Weights of a small transformer language model.
Architecture: RMSNorm before each block, rotary positions, no biases in attention or MLP, untied embeddings.
Training: a variant of Muon for these matrices, 1053M tokens, 8034 steps.
Each number is 50 + 10 x the weight over its row's rms, rounded and kept within 0 to 99. Layers, rows and columns count from 0. The size before them is the row's rms in percent of the matrix's.

# gate: layer 3 MLP gate, 1024x384, rms 0.225, rows 582-616, columns 192-255
# up: layer 3 MLP up, 1024x384, rms 0.232, rows 582-616, columns 192-255
# down: layer 3 MLP down (transposed), 1024x384, rms 0.133, rows 582-616, columns 192-255
gate582 099:77 54 40 54 79 56 35 51 51 41 41 67 55 45 41 43 61 35 45 46 58 36 47 34 54 58 72 34 62 45 36 44 39 39 44 60 47 37 48 18 45 33 49 41 42 43 54 58 57 49 50 71 73 53 43 60 45 38 56 34 54 42 59 59
up582 100:61 48 41 44 51 64 37 45 54 43 68 63 64 33 36 42 62 31 55 49 55 54 38 23 49 82 59 36 60 58 44 48 44 35 40 41 42 65 33 58 54 46 46 44 48 58 51 56 57 51 38 48 69 47 54 61 42 43 51 61 64 49 60 72
down582 097:66 40 39 43 70 53 34 59 61 39 66 54 52 56 53 48 47 42 42 54 51 57 64 40 43 48 65 52 54 51 60 44 38 47 47 51 30 50 44 43 40 29 68 32 49 56 56 66 50 42 53 42 44 52 56 42 46 44 48 54 47 62 56 42
gate583 096:40 60 48 49 29 55 57 63 54 44 47 44 52 38 50 47 60 55 48 35 36 67 58 58 57 57 49 61 46 51 43 47 44 67 45 76 31 47 45 49 64 34 60 40 32 50 48 34 47 48 57 43 38 44 40 42 55 65 51 62 30 36 39 52
up583 101:36 35 15 51 61 56 45 58 58 54 40 48 55 52 47 46 41 46 70 45 43 42 28 51 59 60 39 49 27 53 56 49 44 55 41 50 39 59 62 49 51 48 39 41 44 43 33 56 50 48 41 44 46 49 56 40 60 36 47 55 31 39 66 62
down583 100:50 29 20 64 61 45 63 33 59 49 53 62 65 51 58 35 68 62 62 51 28 45 45 81 47 52 42 39 45 47 63 58 53 51 50 38 48 53 54 44 38 52 53 48 45 43 36 45 57 42 31 61 53 46 59 60 45 44 60 44 60 55 41 43
gate584 102:49 53 79 46 45 46 42 63 54 42 61 50 44 46 40 30 51 40 48 59 41 51 63 53 50 61 45 52 47 41 54 40 45 30 46 55 50 50 86 57 48 52 44 60 42 51 43 63 41 39 59 56 50 55 59 47 60 62 44 57 70 59 58 52
up584 102:30 76 61 34 42 41 36 37 36 53 50 31 51 40 52 48 36 67 46 56 57 54 46 59 34 43 57 50 48 54 71 51 41 42 35 44 56 42 49 59 41 48 70 51 51 48 56 63 36 74 64 43 68 55 62 52 53 58 55 51 49 32 41 37
down584 106:50 44 48 45 62 39 49 57 42 63 29 53 38 63 62 50 51 40 54 44 56 45 44 64 47 53 36 36 40 65 66 55 58 51 53 53 37 66 38 67 51 46 51 44 39 60 40 45 45 57 60 57 68 70 70 38 39 34 64 48 70 50 54 50
gate585 105:37 43 49 70 64 58 33 53 55 46 57 60 43 62 45 59 51 64 55 42 63 50 44 15 52 50 45 66 53 56 49 47 31 45 46 48 42 50 71 51 57 47 57 58 57 39 48 42 57 56 51 50 65 44 38 39 49 36 59 52 54 33 46 51
up585 107:51 45 65 73 66 45 48 46 45 52 45 41 48 51 44 51 38 65 24 58 75 62 39 31 54 35 45 43 56 41 62 40 56 62 25 54 47 51 51 46 43 51 44 63 49 58 51 40 59 43 51 60 44 53 29 65 68 47 49 35 36 53 67 34
down585 104:57 59 51 47 45 37 56 44 63 47 57 47 34 48 66 53 44 78 55 32 56 56 29 27 53 55 54 36 56 46 40 32 34 54 47 41 51 46 41 53 49 38 72 64 48 39 44 40 46 45 39 51 38 63 33 40 47 63 42 49 47 55 48 53
gate586 090:43 52 53 57 50 54 46 44 48 53 35 58 42 60 62 55 57 37 32 35 27 60 47 38 51 43 55 55 50 32 45 55 51 53 48 48 53 48 48 32 52 56 46 70 55 66 48 55 47 52 69 48 74 51 33 48 46 47 63 56 58 50 54 45
up586 093:46 54 46 30 58 39 42 56 66 39 55 60 60 44 63 45 51 80 67 46 58 41 55 52 36 47 50 28 51 58 49 53 36 48 41 37 63 45 53 67 54 38 50 53 27 40 44 40 65 47 27 49 47 50 56 62 53 48 45 47 44 52 43 52
down586 089:63 49 62 60 46 44 54 72 59 39 53 45 79 55 60 38 27 58 64 48 60 55 52 59 60 58 38 52 69 56 43 55 58 50 53 39 42 66 62 62 60 50 46 31 49 33 47 50 57 56 41 51 49 54 62 37 47 53 46 33 60 53 45 49
gate587 100:51 56 36 64 53 36 68 44 62 40 52 53 56 52 52 30 40 42 48 48 51 32 54 56 48 42 46 64 42 53 53 63 57 43 47 64 33 38 41 61 67 69 30 50 44 66 46 64 58 52 63 57 60 68 52 46 54 44 59 38 73 45 52 54
up587 099:41 29 67 41 38 47 63 54 57 38 39 58 50 65 50 45 63 54 47 42 43 42 13 65 38 48 52 43 54 62 61 43 52 44 40 44 50 37 54 40 17 58 63 40 53 55 34 52 54 40 41 66 45 35 30 46 45 48 53 53 40 60 36 25
down587 106:32 58 47 41 41 28 39 59 54 45 39 47 54 45 43 41 54 54 56 58 39 64 41 39 54 62 45 37 54 47 54 57 52 50 51 37 48 47 51 52 45 45 58 57 47 52 65 51 44 59 52 68 54 59 24 57 42 50 49 61 30 69 26 46
gate588 105:37 38 54 68 51 40 37 50 49 50 71 66 42 60 67 54 37 66 47 44 32 57 45 43 55 48 35 59 66 54 62 50 61 77 54 51 37 38 55 42 53 52 54 56 46 57 69 50 65 46 46 67 35 52 66 44 42 24 67 46 44 44 58 43
up588 102:48 63 48 48 57 39 31 35 47 39 57 44 57 41 52 42 59 51 39 43 49 62 26 49 51 46 51 50 48 55 45 43 66 49 63 57 57 40 60 57 41 25 60 49 47 64 77 38 59 47 47 64 57 47 49 62 44 46 51 41 45 47 33 43
down588 108:46 45 54 66 48 36 47 39 54 47 55 36 36 50 57 54 72 59 29 57 45 57 44 51 65 62 47 60 60 36 52 43 62 64 56 55 42 42 52 43 52 40 47 43 56 38 66 75 58 48 38 66 45 52 49 59 36 40 69 35 38 48 43 47
gate589 099:57 61 65 60 41 59 43 48 52 50 33 44 49 68 62 60 62 39 44 50 64 50 37 38 43 62 45 44 52 43 56 42 39 62 43 42 53 41 59 56 44 52 48 40 49 43 44 40 35 57 37 44 52 73 43 58 62 56 79 36 46 62 42 39
up589 104:55 67 47 43 40 49 58 41 65 53 49 47 48 54 61 48 53 53 53 60 48 46 34 37 53 63 64 47 55 59 58 50 26 60 50 50 45 45 68 37 64 45 35 80 53 37 17 20 52 52 41 43 64 62 39 61 55 52 52 33 43 50 33 45
down589 103:42 63 50 47 60 58 49 37 55 45 40 23 33 38 42 53 83 56 64 50 63 47 55 67 64 68 62 45 55 43 36 39 57 50 37 38 38 53 48 59 50 49 53 56 61 40 38 45 53 31 51 44 59 66 53 65 52 44 67 51 50 46 60 39
gate590 105:56 46 35 42 54 46 40 48 59 54 62 49 57 50 42 48 41 69 66 64 30 42 66 68 53 50 59 42 46 43 37 45 43 58 46 64 53 60 76 55 54 68 62 47 45 47 38 42 56 34 56 35 46 55 53 61 47 49 63 36 71 51 37 38
up590 103:71 52 43 46 49 60 56 46 38 63 62 58 44 54 45 42 59 44 40 35 32 58 52 55 61 38 42 55 52 35 47 50 75 37 46 58 47 59 39 60 52 57 57 51 57 53 63 40 53 51 63 59 50 76 56 54 56 66 35 45 56 29 39 66
down590 106:54 54 44 38 60 38 71 40 60 51 35 33 54 50 55 63 56 50 52 43 36 47 58 62 34 45 45 49 55 46 59 33 50 50 46 60 57 46 53 60 38 47 61 40 38 60 62 32 35 56 46 51 57 41 60 48 57 68 43 52 56 59 51 42
gate591 098:47 28 42 59 59 56 42 49 37 48 47 33 41 65 66 56 41 48 55 40 54 64 50 52 47 49 51 52 43 67 76 43 50 79 31 57 45 48 54 56 47 49 43 40 43 49 45 51 33 44 55 53 50 52 52 45 63 67 59 56 54 67 51 50
up591 096:36 50 42 34 44 54 62 49 42 38 44 33 33 50 58 70 58 61 56 44 48 52 41 46 48 55 56 40 40 47 49 49 37 48 38 68 48 58 40 54 55 48 41 40 38 28 61 59 32 42 48 55 39 42 51 42 55 67 50 67 51 53 44 58
down591 088:58 56 36 34 54 50 53 31 52 49 47 55 59 66 48 75 63 42 58 45 61 57 41 47 45 67 48 30 48 57 56 44 36 35 63 60 43 48 52 54 43 51 46 23 45 52 49 43 64 58 33 48 49 36 60 57 63 78 46 46 68 55 64 59
gate592 094:26 53 50 54 41 45 58 56 52 58 36 56 49 49 66 45 65 40 46 40 63 44 47 61 62 47 64 52 45 37 50 62 44 38 35 43 46 46 60 52 50 49 41 45 55 46 65 47 51 46 48 55 35 48 48 51 66 38 66 44 41 52 44 40
up592 095:40 48 57 66 51 38 58 51 52 51 56 55 54 52 68 47 66 51 46 52 52 32 37 78 61 58 58 52 59 40 50 59 47 33 52 39 37 47 58 63 37 43 42 50 62 42 49 62 52 58 44 39 60 60 48 56 63 47 62 53 45 45 67 59
down592 085:46 61 54 46 61 29 55 47 46 58 48 72 46 36 71 44 66 37 47 43 45 48 55 77 55 46 50 68 49 44 49 48 47 38 38 37 42 54 63 55 45 59 59 57 63 53 47 52 56 41 44 42 46 55 51 53 43 48 58 45 47 47 59 47
gate593 101:53 47 49 61 43 46 45 39 31 44 44 45 28 45 59 57 55 40 49 50 52 63 68 64 50 59 42 47 50 50 63 40 53 54 46 58 42 52 72 46 52 51 68 55 50 33 51 65 50 28 44 76 60 51 57 50 44 59 34 37 52 44 61 56
up593 101:37 55 53 54 42 56 57 34 42 52 41 41 64 51 42 46 47 47 31 39 45 63 50 49 61 51 66 54 58 28 21 44 57 41 53 49 42 40 63 47 56 49 60 57 61 53 60 52 44 44 58 52 53 50 56 46 43 60 31 54 58 40 30 30
down593 104:31 45 43 39 47 59 41 43 46 73 40 54 57 51 43 43 29 51 60 52 57 46 55 55 60 54 65 50 46 40 55 49 53 39 41 55 48 40 50 52 46 51 53 39 59 62 38 55 53 55 53 59 58 53 69 57 61 53 48 60 34 33 44 58
gate594 100:40 78 52 41 38 59 55 47 58 76 61 48 34 50 52 53 52 43 46 54 40 49 53 50 65 39 45 38 52 31 38 46 52 52 41 43 36 33 49 44 55 53 51 43 55 41 80 51 54 50 49 44 39 59 39 51 53 46 43 44 51 61 54 63
up594 100:58 42 65 44 55 42 40 51 50 35 54 56 60 55 54 40 49 35 62 47 41 50 40 34 44 27 44 57 51 44 43 54 57 58 35 49 40 55 57 54 64 48 60 48 46 41 60 45 31 49 48 49 56 53 54 59 62 40 53 39 45 51 37 42
down594 103:27 47 34 55 30 57 47 43 41 57 46 54 51 49 42 39 53 30 42 68 43 66 58 62 60 53 53 69 57 54 55 55 37 66 35 47 29 47 28 51 58 38 50 46 45 54 53 55 35 60 46 60 62 50 51 59 58 65 44 47 64 42 45 57
gate595 103:37 47 56 61 51 52 39 54 45 47 63 44 51 69 36 53 50 46 36 49 42 55 71 42 52 50 46 63 46 40 53 42 38 47 49 57 52 53 71 43 49 45 64 58 35 49 40 77 55 50 71 41 52 45 46 66 45 57 38 56 55 46 57 62
up595 106:50 50 33 41 50 43 59 49 50 43 32 44 50 64 48 50 52 35 47 38 48 69 44 38 38 61 41 63 58 47 74 43 52 54 49 54 53 74 60 45 44 51 67 47 37 46 56 59 53 59 44 48 27 53 37 55 44 46 47 43 45 48 55 36
down595 105:35 45 33 51 50 51 49 53 49 49 41 59 66 35 71 49 60 50 46 55 33 48 47 48 61 47 42 42 46 54 65 40 49 47 67 57 51 49 39 41 58 51 58 60 46 55 59 52 45 46 55 48 51 49 29 42 54 65 47 39 56 35 52 50
gate596 100:45 46 41 47 32 56 57 49 47 44 41 54 28 40 59 45 38 61 53 50 34 52 46 59 37 49 41 42 45 51 53 55 47 61 72 61 51 39 41 40 44 52 30 56 47 34 56 35 46 52 40 42 51 50 39 62 30 45 47 33 36 55 49 41
up596 100:50 33 31 49 46 53 39 52 39 70 56 55 48 42 60 49 43 63 45 63 34 46 43 51 41 38 56 36 42 62 41 53 64 54 51 62 63 54 49 48 30 53 38 42 41 52 64 50 55 51 43 29 35 52 44 59 49 38 42 38 30 42 52 53
down596 092:45 52 39 46 47 50 40 64 44 56 64 50 42 63 50 65 48 43 35 59 47 43 51 47 43 37 38 37 44 54 58 45 61 49 51 61 54 41 35 44 57 42 61 60 47 47 53 45 63 36 41 29 51 54 39 62 47 71 45 50 50 50 51 51
gate597 103:42 36 41 62 37 45 39 62 34 48 54 49 63 67 45 29 47 26 47 39 58 49 57 56 48 47 52 55 33 48 59 56 49 40 66 60 35 49 57 29 45 64 58 36 31 43 66 46 45 75 68 64 41 44 50 53 57 37 57 61 66 49 66 40
up597 098:41 36 68 45 60 44 74 59 35 66 55 48 66 49 59 51 33 56 44 43 45 41 64 41 49 46 36 62 60 47 58 67 39 61 46 63 61 39 62 50 38 56 66 49 50 49 55 59 35 44 48 53 47 60 55 61 49 46 53 59 56 56 54 50
down597 104:63 50 59 44 55 42 82 52 44 55 45 41 52 51 44 58 44 67 50 40 38 35 50 41 59 59 54 67 71 65 55 46 53 53 45 62 52 52 56 51 45 40 70 68 33 48 57 64 50 47 56 56 37 47 41 53 56 43 55 45 58 46 65 44
gate598 094:55 66 47 53 54 50 57 69 53 60 51 48 62 43 51 60 43 58 41 58 50 46 72 52 44 56 54 38 33 47 70 60 44 77 48 42 59 33 65 46 53 56 43 61 22 64 47 45 55 40 57 45 62 74 63 48 47 55 35 55 44 45 50 34
up598 096:44 69 61 52 54 38 64 63 63 49 61 48 56 55 40 61 36 35 55 40 40 56 62 48 60 48 43 37 53 51 55 74 43 60 50 53 40 27 65 57 57 40 40 57 27 48 56 42 53 43 62 43 57 56 46 43 49 49 38 48 45 37 48 42
down598 073:65 37 34 69 64 52 45 45 58 46 41 54 47 47 45 54 57 46 51 54 58 48 61 44 51 54 53 37 45 53 52 43 52 54 44 59 46 57 31 54 37 40 60 41 53 49 42 60 51 34 45 62 32 30 58 39 39 59 32 55 70 32 56 51
gate599 101:51 59 46 70 62 72 44 62 49 63 55 52 63 53 54 53 47 49 62 39 53 52 57 65 50 48 43 43 49 51 43 51 40 37 51 47 72 48 46 65 66 35 48 62 65 54 55 47 42 43 42 64 34 52 60 45 39 32 43 52 71 36 47 32
up599 097:72 44 43 52 61 48 54 67 58 39 44 49 57 49 44 55 32 40 47 48 49 44 53 52 64 38 69 52 31 48 51 59 44 55 39 52 59 39 51 56 43 54 48 42 34 56 55 60 55 44 59 47 50 41 47 57 56 39 56 35 29 54 49 50
down599 103:55 52 29 57 59 57 45 48 48 40 64 61 38 39 50 50 59 50 64 44 45 40 48 61 47 45 45 52 68 43 47 53 45 51 45 75 50 49 45 49 54 45 29 58 46 42 42 64 53 35 49 54 74 55 48 71 59 61 41 33 22 35 63 50
gate600 095:60 63 51 40 64 52 45 50 51 64 55 52 53 42 49 71 57 44 41 45 74 48 63 35 52 50 29 62 40 57 60 56 56 61 43 67 48 59 52 26 55 47 61 29 53 36 58 47 49 62 68 51 56 53 46 40 54 56 47 59 55 39 40 49
up600 096:51 56 44 43 47 55 59 48 53 35 54 61 40 53 48 40 39 49 35 63 36 51 32 50 46 53 53 45 50 37 44 51 52 37 45 39 52 30 64 72 42 55 24 48 45 65 50 50 59 39 38 49 57 59 56 54 48 52 42 44 42 54 63 69
down600 099:47 40 39 51 36 51 37 48 57 51 51 61 49 53 78 36 49 61 51 51 42 47 51 51 34 28 65 55 54 48 49 56 49 54 58 37 56 45 39 63 61 42 42 57 52 70 45 52 55 48 51 50 52 57 46 63 34 54 47 48 41 50 42 47
gate601 099:54 46 74 72 52 69 45 58 47 40 50 38 63 50 47 43 49 48 41 42 53 53 55 34 67 46 59 63 52 51 52 48 53 58 67 44 69 52 41 55 30 52 28 55 53 57 56 42 45 51 43 34 53 56 45 39 56 60 62 48 50 62 34 48
up601 099:42 69 46 45 50 35 58 65 58 55 64 51 33 43 66 56 48 52 57 45 51 46 34 51 45 44 48 56 49 44 55 35 40 50 20 55 43 52 62 36 62 53 45 50 36 38 62 44 43 48 73 55 52 52 52 55 40 40 56 41 72 52 40 42
down601 097:52 57 36 37 42 48 65 63 60 51 52 47 57 39 52 70 53 51 47 52 35 38 38 73 50 41 38 50 46 53 50 51 36 49 53 59 51 56 60 60 55 54 48 57 55 36 53 55 46 24 61 68 43 39 50 56 27 43 44 62 58 46 45 45
gate602 093:46 54 36 51 76 36 64 69 63 61 45 58 46 49 46 71 43 62 48 69 49 66 56 50 73 44 61 64 48 52 39 54 49 56 59 47 53 47 40 39 46 36 41 52 54 65 67 54 36 35 54 56 47 55 56 47 52 59 46 48 45 48 47 72
up602 094:63 50 61 38 37 57 32 36 43 42 60 33 49 34 52 29 62 29 46 24 50 41 46 37 41 49 43 37 55 39 61 52 49 50 51 61 41 46 48 73 55 45 57 51 49 39 29 63 57 67 43 30 47 67 62 49 56 47 43 62 48 57 60 36
down602 087:43 52 53 53 54 50 50 49 49 49 89 39 59 43 44 50 31 59 43 56 65 42 48 39 47 60 42 46 46 59 50 69 31 48 63 53 52 58 46 53 48 43 68 56 50 43 64 42 70 39 37 54 50 46 53 47 39 53 45 61 58 60 60 55
gate603 097:52 52 58 62 39 38 46 62 45 46 31 48 58 51 51 57 55 60 55 64 50 66 50 44 46 39 71 38 58 29 44 44 57 72 44 51 61 66 50 58 50 50 28 66 37 40 56 63 52 48 72 44 70 55 43 65 45 60 61 74 68 57 34 54
up603 099:37 41 45 61 43 49 37 36 38 42 60 37 47 59 56 44 53 34 39 56 54 48 56 42 57 76 50 44 53 44 51 44 40 46 31 39 57 43 69 61 38 44 49 53 31 40 60 48 43 58 44 60 44 43 36 39 44 64 52 46 48 55 58 68
down603 100:56 62 54 43 71 42 53 56 50 70 62 62 33 58 45 54 47 45 52 54 50 57 37 40 31 36 52 65 40 42 62 64 45 53 53 37 51 54 65 53 52 32 49 61 47 54 69 41 62 48 45 37 53 40 61 50 43 47 52 45 55 33 76 63
gate604 099:37 43 60 58 55 53 52 58 58 52 48 67 53 61 34 57 55 66 64 47 38 36 30 42 53 59 50 47 56 40 42 55 62 54 51 57 39 44 64 43 46 60 54 53 36 38 41 34 40 54 38 40 46 64 55 47 54 50 43 28 29 54 62 32
up604 100:39 60 48 56 65 50 52 46 49 59 27 63 47 39 54 59 45 59 35 67 37 50 46 38 62 50 68 51 50 52 42 53 66 47 44 71 44 46 50 53 51 51 41 39 53 46 53 54 54 39 57 65 56 44 46 32 49 64 54 47 54 46 55 61
down604 099:54 66 52 62 33 49 47 52 43 34 59 58 61 50 56 61 53 57 36 68 74 50 53 44 38 49 48 50 52 55 52 71 57 80 39 56 50 51 50 56 49 28 52 43 57 33 52 55 32 53 47 52 26 30 57 57 42 48 48 43 55 51 39 53
gate605 097:37 58 60 59 51 45 49 50 58 44 57 68 40 71 59 60 64 36 61 52 33 47 41 55 22 60 31 57 35 34 56 45 67 47 68 60 41 40 44 51 48 59 46 50 64 45 46 59 52 43 45 29 62 45 37 48 44 52 59 51 46 61 47 44
up605 098:54 62 56 38 73 51 65 39 65 51 44 42 64 62 49 23 50 57 47 50 66 46 61 66 60 33 63 43 63 47 47 51 51 58 57 66 58 56 54 36 47 40 52 48 46 48 57 30 48 64 57 59 44 30 62 54 44 57 38 53 60 43 63 59
down605 096:47 48 75 61 49 43 38 39 59 38 57 57 55 51 41 41 74 46 45 52 51 63 47 47 57 53 54 60 43 57 59 65 54 40 43 51 52 59 50 67 55 56 59 64 52 56 46 58 40 59 59 74 45 44 40 47 41 53 40 47 55 47 59 69
gate606 101:62 51 45 62 54 45 41 55 50 33 45 61 58 32 52 40 58 41 56 51 56 57 47 55 48 62 62 44 41 48 62 32 37 48 41 53 35 46 28 71 58 48 62 32 50 49 40 49 48 53 53 42 44 43 40 68 53 34 43 46 37 52 47 71
up606 100:58 54 37 47 46 55 61 43 51 26 59 41 43 46 36 42 55 35 54 47 67 68 52 56 56 62 46 40 55 54 55 42 44 44 47 75 50 64 54 60 40 61 59 61 65 55 25 53 47 66 59 55 70 63 51 47 56 48 40 57 36 45 71 54
down606 101:53 62 50 65 54 50 43 51 28 62 47 57 48 48 46 50 47 36 45 59 47 54 50 47 65 47 54 54 60 46 42 48 63 33 37 52 43 54 34 64 60 49 39 55 44 53 54 52 47 48 55 44 54 34 33 49 50 39 56 52 48 32 63 46
gate607 098:55 34 57 55 47 56 57 45 60 56 42 54 46 59 64 45 32 56 50 46 50 41 49 68 69 29 66 26 42 46 37 52 50 46 52 61 56 49 54 38 43 38 56 26 52 52 51 52 51 52 51 44 51 56 43 51 26 58 44 46 40 56 56 62
up607 106:42 60 55 51 34 62 49 49 76 48 51 54 55 49 41 61 40 65 52 52 57 54 50 51 55 42 51 32 61 61 53 38 37 43 29 44 54 34 55 42 46 58 48 42 59 76 65 53 41 62 65 44 40 37 37 44 33 60 41 52 49 54 82 57
down607 108:49 56 34 68 25 38 60 55 57 58 41 69 54 49 46 46 32 48 39 50 48 63 44 53 42 44 64 46 59 55 36 58 22 53 61 57 52 56 61 44 43 51 46 54 51 53 44 56 60 54 69 38 37 39 35 44 60 39 46 38 36 42 52 27
gate608 091:54 48 57 54 59 55 64 50 77 53 57 39 60 56 34 50 49 40 44 40 63 57 68 44 38 66 43 51 58 47 49 58 51 47 61 51 70 45 64 36 65 66 48 40 49 46 42 54 54 44 46 50 59 43 67 40 53 47 50 41 53 53 60 60
up608 095:30 57 39 58 51 53 47 41 33 56 40 57 36 43 58 41 43 52 31 74 29 51 50 38 47 59 57 38 45 46 53 39 57 43 53 51 34 54 52 57 45 45 42 57 62 53 57 55 48 49 38 58 41 50 24 54 28 44 65 54 51 55 42 35
down608 088:65 62 69 58 38 52 35 52 48 39 51 49 49 51 51 45 44 57 73 54 39 55 48 63 48 48 61 56 52 50 51 30 44 66 53 46 53 54 56 52 50 28 47 39 64 56 47 42 37 47 45 54 57 54 43 43 25 40 49 48 34 46 54 59
gate609 094:38 42 41 52 50 66 74 57 32 37 65 60 47 67 54 57 34 42 65 47 52 63 63 45 55 39 33 63 46 44 43 54 48 69 52 47 53 33 43 48 63 42 60 58 72 61 52 54 33 41 42 51 38 54 46 38 37 68 61 34 49 48 53 70
up609 098:43 65 62 61 43 51 50 47 49 47 56 59 65 68 48 64 64 48 59 53 62 56 59 41 54 50 49 60 58 51 55 44 40 63 72 71 52 54 44 68 52 49 57 53 57 58 52 55 59 17 52 34 58 60 26 43 50 57 56 45 49 47 65 54
down609 094:52 62 51 59 45 43 55 61 51 48 61 73 36 60 40 54 51 54 50 42 57 55 55 42 60 60 43 41 44 59 46 63 55 59 55 38 49 48 34 51 52 45 57 51 38 52 58 57 39 47 48 63 45 49 37 66 54 47 39 26 52 53 51 64
gate610 100:48 60 51 49 43 45 44 65 56 65 60 53 39 50 63 53 61 62 50 33 50 64 41 61 55 50 25 59 57 52 56 52 43 59 53 35 52 46 55 47 49 46 48 41 47 49 39 65 41 53 60 43 68 62 45 44 39 66 49 38 44 46 46 54
up610 100:50 31 50 52 60 50 66 39 56 56 52 43 43 62 46 40 53 44 36 57 50 51 67 48 41 49 42 72 59 52 39 43 68 43 50 41 38 45 50 57 50 39 62 56 52 50 43 39 66 39 68 50 45 40 60 59 58 46 42 57 50 43 54 34
down610 097:50 50 51 71 60 42 53 57 41 53 47 46 60 55 44 50 43 47 38 79 64 36 42 52 60 59 74 52 47 67 19 52 50 61 54 79 51 61 43 52 60 61 61 49 59 64 70 45 35 45 48 44 52 58 52 47 47 28 41 52 57 56 33 28
gate611 101:36 43 63 49 39 60 45 57 43 58 63 53 32 58 36 45 56 57 41 56 64 42 67 63 48 46 44 28 53 46 53 71 57 58 50 45 46 45 53 48 69 54 55 66 37 70 42 42 43 52 65 50 68 53 50 67 33 59 40 68 45 44 49 51
up611 101:53 44 47 51 52 71 47 57 46 63 52 50 48 47 37 51 47 58 60 41 60 61 52 64 62 40 53 40 42 39 42 61 72 46 50 55 56 61 50 48 49 53 39 48 53 53 64 54 43 42 51 63 51 60 30 65 45 67 69 66 63 35 45 48
down611 102:31 42 54 71 54 48 47 39 48 43 40 49 60 46 45 35 42 46 52 44 42 59 67 43 45 46 60 60 81 46 47 50 62 51 35 51 58 50 48 29 51 47 54 37 47 62 50 42 53 49 38 34 42 40 57 59 45 41 43 58 41 45 57 44
gate612 096:51 62 58 58 26 36 50 45 50 57 42 47 47 56 39 63 65 59 52 52 30 50 53 45 63 50 55 26 64 55 60 47 47 44 41 51 70 53 41 47 61 51 56 48 62 42 49 58 52 38 45 59 48 58 44 55 49 56 38 63 43 55 50 40
up612 100:51 46 37 49 59 61 50 45 56 35 46 31 38 50 52 38 68 44 57 60 63 43 54 71 49 55 51 60 44 50 45 46 40 48 56 33 29 54 60 57 45 53 43 48 56 70 56 48 44 64 61 42 58 54 28 58 49 44 28 34 53 40 27 67
down612 101:49 49 39 52 49 63 62 62 48 39 26 59 38 59 43 44 59 40 64 55 61 44 50 42 36 53 51 60 50 50 54 42 46 67 61 54 54 52 59 32 44 48 34 58 50 46 45 48 60 53 46 51 40 57 54 40 49 47 41 42 50 73 56 61
gate613 099:50 67 70 41 38 57 41 47 34 48 36 63 48 71 51 48 52 53 50 31 35 46 53 57 61 39 47 67 45 47 52 61 29 44 58 38 34 50 50 65 47 55 53 72 61 44 50 57 44 44 55 51 53 62 43 37 56 49 52 47 46 48 53 47
up613 097:64 47 50 46 51 44 48 37 57 59 46 45 57 32 59 48 43 49 52 65 67 43 35 36 56 67 49 46 74 52 42 39 72 47 50 49 70 57 42 60 63 52 54 51 54 61 29 42 52 60 57 63 51 34 86 18 47 54 42 44 60 38 38 57
down613 095:60 46 61 47 34 46 63 72 70 43 76 45 71 53 40 51 57 42 44 61 65 73 46 59 52 66 67 50 59 53 53 48 47 40 51 55 51 62 41 42 50 63 46 46 43 56 48 53 44 48 55 59 34 64 70 56 44 32 47 58 52 46 42 42
gate614 099:66 42 39 51 50 36 72 42 52 50 51 47 53 35 29 58 29 43 47 59 67 47 49 38 61 51 48 52 31 38 40 55 43 45 53 38 33 59 49 49 59 50 57 47 68 49 48 48 48 51 47 42 50 55 60 28 46 59 44 44 41 42 60 50
up614 101:65 42 43 47 40 49 42 57 57 48 49 64 48 48 45 59 49 43 46 78 38 54 54 62 55 48 62 40 61 53 47 42 37 47 43 44 63 54 51 38 46 54 46 43 55 50 33 68 41 46 56 67 59 39 45 48 49 53 47 58 44 39 45 59
down614 098:49 37 33 48 45 51 37 44 51 43 38 73 26 49 49 45 37 52 46 49 57 41 62 50 55 56 51 47 55 49 38 53 71 48 44 53 40 42 45 41 54 63 59 70 58 34 46 42 42 34 58 50 65 53 57 52 46 36 42 53 49 61 61 47
gate615 101:57 46 39 55 40 36 47 56 52 63 52 61 51 64 37 24 54 57 46 32 50 30 42 51 41 56 48 55 33 23 50 34 47 41 44 84 39 38 62 44 48 37 63 44 49 61 46 72 60 37 51 49 45 54 67 73 50 56 46 73 54 43 74 54
up615 100:64 68 35 59 38 43 56 53 47 55 45 45 45 43 63 52 36 40 53 45 41 58 26 44 60 38 52 47 45 39 54 37 44 54 53 42 29 51 69 32 38 59 49 49 39 63 68 71 54 47 47 47 51 72 65 73 71 52 66 62 49 53 68 56
down615 097:51 69 40 32 50 50 45 61 61 68 55 36 62 48 58 45 68 66 55 47 63 48 50 38 51 51 59 52 48 31 48 42 55 46 59 49 58 55 46 63 48 36 59 34 53 59 49 64 66 45 67 46 48 45 60 64 58 59 48 62 73 61 52 49
gate616 099:42 52 55 44 57 22 48 53 44 47 68 52 48 58 45 52 40 33 55 59 48 36 39 51 59 49 40 56 31 46 41 43 52 49 39 44 46 59 45 58 39 61 54 40 45 43 55 48 33 54 58 45 63 30 51 54 51 51 59 29 48 51 69 32
up616 098:69 57 48 65 46 44 56 49 46 61 61 67 67 61 51 42 40 32 57 53 63 59 23 44 53 47 52 43 51 61 55 44 61 47 54 30 33 43 30 50 47 71 45 48 46 53 50 61 61 49 46 69 66 48 38 42 57 61 45 50 45 34 56 48
down616 096:50 34 50 50 34 41 49 39 48 58 44 34 51 36 59 39 42 54 54 46 36 50 37 51 53 64 46 43 47 46 59 41 52 50 62 53 64 57 47 49 60 61 31 52 71 54 52 53 60 51 55 56 39 32 40 48 59 55 54 48 53 45 57 54